From a checkpoint of a small transformer trained on Wikipedia.
Architecture: biases, attention and MLP in parallel.
Training: a variant of Adam for these matrices, 150M tokens.
Each number is 128 + 24 x the weight over its row's rms, rounded and kept within 0 to 255. Layers, rows and columns count from 0. The size above them is the row's rms in percent of the matrix's.

# layer 2 MLP down (transposed), 640x128, rms 0.0692, rows 253-263, columns 64-127
size [ 84  72  62  68 159  74  93  93  94  81 151]
[[151 140 139 131 118  90 163 151  86 153  94 118 179 113 104 119 144 133 118 119 154 182 120 132 125 139  83 163 132 101 107 136 124 180 173 111 145 101 141 103 133 134 107 135 173 137 115 111 161 133 104 127 104  96 119 108 119 114 142 152 146 169 154 203]
 [140  98  95 136 167 114 146 147 116 162 105 165  89  90 123 119  99 171 124 109 112 124 113 115 121  95 158 142 123 166 109 134 133 143 150 134 198 164 124  93 106 144 152 181 107 152 136 151 119 126 115 149 160 116  52 144 142 118 136  88 137 103 110 138]
 [160 156 145 115 103 141 131 148  86 180  63 138 140 163 103 124 154 138 131 103 120 142 112 123 127 113 122 104 137 127 108 122 112 121 133 103 135 134 180 118  98 136 147 166 147 100 137 132 141 122 148 164 134  98 125 149 143 136 122 139 132 143 112 151]
 [174 122 144 130 125 142 139 136 109 154  58 114 124 155  94  95 110 135 153 130 113 139 110 117 139 133 149 155 151 145 119 123 106 149 125  66 152 102 147 106 115 202 165 158 114 120 149 126 121 148 113 143 102  98 123 170 131 141 132 125 103 119 137 102]
 [136 173 162 106 132 116 145 160 127 139  96 148 170 140 134 146 178 143 109 108 167 125 131 172 124 157 113 144  99 118 128 119 103 147 189 115  93 110 129  94 110 136 104 142 104 107 127  92 152 125 143 166 111  85 115 100 118 161 139 172 158 133 138 208]
 [138 147 130 106 154 156 139 153 126 143  53 126 144 139 122 113 120 122 102 142 137 121 141 121 137 130 128 178 110 146 116 101  96 155 126  84 139 158 148 117  98 171 157 183 118 145 148 176 117 110 141 123 139 152  80 191 107  77 135 122  82 115 125 133]
 [160 131  64 146  91 126 153 102 148 113  80 144 137 161  89 127 152 131 122 117  77 141  97 129 137 139 160 134 127 120  94 155 164 137 149 151 121 141 119 142 117  89 158 156 124 127 179 142 129 132 126 163 116 153 135 110 102  96  95 100 111 165 120 119]
 [117 122 116 169 110 119 126 102 168 124 148 119 130 135 169 123 126 111 136 116 133 157 109 117 153 130 180  85 118 154 147 104  74 112 114 115  81 127 132 142  92  93 174 126 136 121 159 152 121  90  90 113 116 121 134 141 136 124 110 156 120 117 128 157]
 [132 190 103 118 160 106 130 125 128 209  97  98 107 142 123 126 115 137 142 122  91 135 100 176 120 113 127 161 101 121 122 165 152 134 153  96 168 112 157 163  95 130 152 116 118 134 131 159 127 133 130 158 161 134  69 148 106 132 126 175 114 114 127 177]
 [125 142 141 100 127 150 121 147 108 136 120 154 138 145 120 163 106 137 127 140 131 118 117 171 145 160 103 150 113 124 111 126  85 110 152 106  89 101 140 139  94 133 140 175 109 123 108 164 129 154 160 159 144  68 129 154 117 123 115 147  99 140 104 201]
 [158 136 136 133 118 153 171 107 143 127 133 112 165 115 132 154  95 131 137 157 102 113 139  99 114 125  71 118 136  77 153 151 116 153 146 119 120  73 124  97 162 125 128 128 130 137 136 148 125 123  82 102 168 161 134 110 154  86  85 146 150 159 113 176]]
# layer 2 MLP up, 640x128, rms 0.0808, rows 254-263, columns 64-127
size [ 80  77  69 113  79  94 106  88  83 113]
[[132 151  93 129 134  85 100 153 118 174 117 127 118 147 110 140 134 153 155 141 136 160 148 137 101 113 172 148 104 179 107 125 185 131 137 101 147 135 119 116 105 124 149 140 103 114 148 190 129 116 139 167 142 137 132 161  93  88 142 143 117 139 134 120]
 [148 136 129 122  83 128 118 153 130 172  93 151 144 173 103 116 146 114 117 145 150 161 124 106  94 109 158 145 112 155  98 158 148 115 108 101 141 150 143 122  86 129 153 179 117 102 178 167 121 110 116 138 145 137 108 152 130  99 126 133 101 132 125 132]
 [144 134 121 135 117 125 129 159  97 157 102 133 136 143 102  94 150 120 149 115 120 143 116 135 110 139 188 166 119 159 111 133 129 144 109  89 141 130 121 114  92 164 144 163 104  95 159 148 146 104 107 144 154 118 117 180 129 105 121 132  90  88 134 124]
 [123 174 116 129  53  99 102 154 114 137 119 124 125 146 116 118 153  98 160 107  93 132 110 107 121 114 145 150 121 139 130 131 132 138 144 125 135 141 135 108 114 150 117 142 124 105 191 137 118 102 121 131 138 136 111 141 104 102  85 103 109 128 131 115]
 [126 128 107 111 109 132 123 144 132 152  62 133 129 148 100 123 142 101 138 140 138 138 116 128 114 122 162 157 119 156 133 127 141 133 110  97 148 134 108 131  95 142 189 182 114 112 172 168 157 110 121 138 160 155 123 175 133 106  83 130 109  80 118 113]
 [122 172 129  71 121 119 141 180 154 117  79 146 141 119 124 173 145 106 122 114 133 118 128 111 114  97 150 177 117 155 102 177 105 145 141 124 140 136 138  94 121 125 140 137 143  95 151 146 135 108 145 155 124 133 134 168 147  91  67 114  91 148 129 111]
 [145 100 132 101 127 126 120 104 130 177  83 190 139 183 118 141 132 131 135 151  97 125 122 111 129 125 130 109  96 149 131  85 131 168 112  94 147 110 119 128 109 145 125 119  92 124 123 150 123 126 138 122 154 139 124 126 160 145 156 150 145 125 132 131]
 [167 138  73 108  97 143  82 124 118 123 129 140 116 128 114 130 125 181 164 136 139 171 123 130 115 123 141 144 120 158 111 110 136 137  98 112 131 167 131 101  89 131 137 152 134 110 146 151 132 115  91 152 137 145 118 147 110 110 103 130 109 117  88 135]
 [130 145  88 129  83 144 129 132 122 149  77 158 132 153 115 117 120 133 142 124 119 124 110 122 118 111 160 156 120 152 123 123 136 120 124 118 133 144 149 142  92 127 179 182 130 120 166 170 138  99 120 160 201 146 150 167 128  87 104 144 113 113 100 121]
 [144 119 107 134 117 117 123 113  63 150  59 129 140 132 128 113 174 125 115 128 128 143 105 128 110 108 103 129 135 129 128 166 144 173 105 101 176 165 121 115 111 164 148 149 121 109 121 139 140 138 133 136 131 113 109 141  81 130 120 173 106  90 122 151]]